config.yaml
n_layer: 9
d_mlp: 320
norm: "rmsnorm"
norm_place: "pre"
bias: "none"
init_std_up: 0.0202
init_std_down: 0.0
optimizer: "cautious_adamw"
weight_decay: 0.27
final_lr_fraction: 0.0
doc_mask: true
dataset: "wikipedia_en"
Each number is 128 + 32 x the weight over its row's rms, rounded and kept within 0 to 255. Layers, rows and columns count from 0. Numbers have three digits each. The size before them is the row's rms in percent of the matrix's.

# layer 4 attention key, 256x256, rms 0.0332, rows 17-22, columns 0-255
095:085156141189092119140085103196087086130149110114115138118147171115127148076106145105127132135085164088100156118121129167167100090149115144159078142234094075104102089107102137082156172160132123055138180158148098122123166126179171150121118123098153171205146168128092115159134115117096106111158164144109134102154131153136072090160136135124082159096099086147126104133162134113085091126112150082144123083129100104154085155103102059125150110115108132099129160120163119172173136157178114162122140080117110179151126140159155198146143126140099121150155067018098080084106144110048134111093130132142143150089164227105124150114145112156110110106071143128093153105122101122185107060154094098114107117152117092163079094157111097095134072169096103150152151125081086116180111119129076
080:175105146129090111141136101137164115118138118115099135170150124159135124053121170055157109135090124132121172127108119128177155112124111123136067151150155096105102167097109111072150137101117098127136186100142121101133164094132185135075121138118115136137180154223119090144114133136190125119115124109144094131192166103157163176105152147123117117043082097117077154126130169090123093174126147137156114073113068083136104137066117124149146108123158096125099180069121119126176201165178126116150197135128091156139086154147110144160126097166124115157131057066128117161074146120088105144075111056111068140106146177125162089136087072132166086122068133108141133173112123081213110068158124165136111152135110145167061110128116084093152086134174087107082125169107111091180132092106115
118:123153134131151125092138149091130130113126123167170095148113149123068101125141115121092170089144041169107150146096143060112167082096114106144160113102162177150117202161095130157127115120006164149125127123150133138161125170064136191117124119102107110077124123164152188146139147114142099141122137104161113183092134152156120134109117143109175120154126185125071131113153102095177096090123138073160094149135083143068152096118144169175035122178109096137151156169047143156114106136099135133125133136144170079133118128152078108118123115163123104096099163136127255116136133162188077101108109130092079154190130107134184109128116136152130167151145087128121170104166190149092108145104172146145086178097133154138128111133126110137097154077162117141123073142157147074094186152177151
091:111157143117081144130102110168112100090110097155113177124111151109128095184072142105146100104140098125111160080101170150177132173144068141085099113124133156110124202117119154091146056186132084109119117085086037076160116122118149176121160196139127165151087090133145109119106161146138178135113075129096122153182107126167134134103052162139081140088108110122133109120138073140139128128155150135153156107124178121132107082090155098123154101102175147088135151105130170100102176172100112117124114186154134177188124083118140100120149102134090113140164141160243092125155102054164187102058156125121156060150131124101146145122154176136109083158143100117110165062129123071123100145084078106118093160155090111143094104128116099109100186198157117078121137139116152097168112110074159
107:085109091093153115119093130174111054162195150136150121119107112111127115119108126077113102128142118068114126069168092151067139112078162083148158131190118137175139097162146193102099120114092169065100111142090199155164088210139137133149135137100089185081128109104108134129180124183081149099145132161162117095114094161189132072163093087095078103159091097185107101216140142142072136138138141195124104127163098065143133102149101160064156139148163134130092100088110183136120109155109123146115108103077083178139108125076145184068152129105109101139139103114093122119169138137104176091125115124117129108141092138185109161079162162100087135135113102081038128151145127085132154126113143136104132061143141140138105107141145136157102093141168134152126106097136086123105111131042153
105:109183158132086077155089144183105123124106133109136090094176214152132083091160092083096100100121175133143182093138163109123085137104115105187113148130126121119121157141152132086131141135079065178098135143135108060155175156157178116144100130125218113102112121138212187124175136113107119091134168111161130125139179170132105157087140073167081115123113188139112129092103147100192121135128132120218084112130115112119123136139161104118091072147149102125123140110096122064118113157128140193120077178192124093156085113170064131142154153141144106141076164076157151145070101149168141130150161136120123118114085124118121082134125113144137128101110065145102126111205125169169072110102100140111119123137054151120069160134120139157076081196085105079098136111134075099134101159142123
# layer 4 attention query, 256x256, rms 0.0331, rows 18-22, columns 0-255
095:082107125164082153097093096150161114093118136163090107136196153115100095099108120124154054156142182152161120072080100136162143101120129128125076068135162172154081071101165095144162113192164108159089140154124099114176148085068137160048105181157103113124112139135091074151170178177148122115100107119160165139131120119126137154154102122139121150141102102128097109144181134126110091107106184128101126098132103114148128183068110075170190135096136096219076101125151129136126119133177112106155150162122158149141115138086145155123190104194153106162086085130123123121136111154072172112162117135131112109149114092126105148151130091155189183164130110164157120125180200112127124075178114081137130153167045075146053102134101082100123098129119115119121130107102053102155060146115132
090:132139104168132141117135084128129092188107149164094179115034143086143084128132145103137181130123115108136118067174125076129102122089169131107099087109177061157138097134107130139124164140147121120132076134116164134145099111131144116101122174122103133091142150162131103139093149159157169120088109139054101089090148125115160135093102123126155116129124100145100140122141154157201156125110139113191136158070194166164092131156160116176156126047088111216102100118164117080157105150120130124117140068166076162075148154112177112190187132055122154126125187157121111060189110072137115172169167157164186120116143091096066083157170147090115136121122162119091175118145105173181116140118102100069129080098135139107075136070138096171123102139090093100138124180105126098105099168163127
107:133123113077169123130123110125114170127151179132099153143169199156075144076076166084101123135105099134115156112139126173131174142182171116176128156157132086123112121127121171139111212150056175163083054074157131103140141168100124111105162107075105144109099135131128098127191094132105107166163103150135086160130125094191132097176097134147119127162088199180119175151156174118116101087108106162152120097128137062175116115162112117133191145154161150173122159160123076138155141134158151152052144094117108109143078140153128148162123168188112168110133109113105152168117205155103074147145071109160089205067168149138132118128160109073114158115172154114104141157138132128118167123167105115150159104093163085106117151136166156132164078100096145110178170147087089192074177107136127
095:126104173143112080130119134138110135148135150110113171131110126122147193126106124153094127127094097137143138107134050166123148083131168143128205205069103076135082102105095145052139097138083126170088115142111124066091162098135138073147122128167118173156070157167116116085092082124097107145140178142109126063109111096109109191100089128177192111171111143120129118117079203145142144106104108116130092142115130100125188180119180104115113107171164128126112119125135100124115071078143210144176161114111141137136109148118168067176091108168144137122097173097128128148135137124136085097119104179139219190119120096169139164171105097161105097068113136131108086178094080113164136107092044113086140124121109107126090110091073160157149168050089156141100107117153131174166139125118116
093:147105127130100094111117113150165146111145158132095157109159107093097121118113180081129192152104098076118107135147067115198228118117122137175141142105097164142120131152096109146115121094144082129079091160049162140160134041097110113126139144130109105168173154210108101137090044154114127155111162149153151101136121122143150153162157078144114215103145125108165068116156131143114143135086183119125154128145139160195122152075105079124154136094186128162147154164119193189203097152119167104122105148124158149127128146146167128132146112183153129100157133181143124165149172114183103129104104095146093060170164158141117108172095120126106192162129105062053136151145139165115126120167097127156103100104143188181150112164153136091156063143153107150142170142170169131108081144127144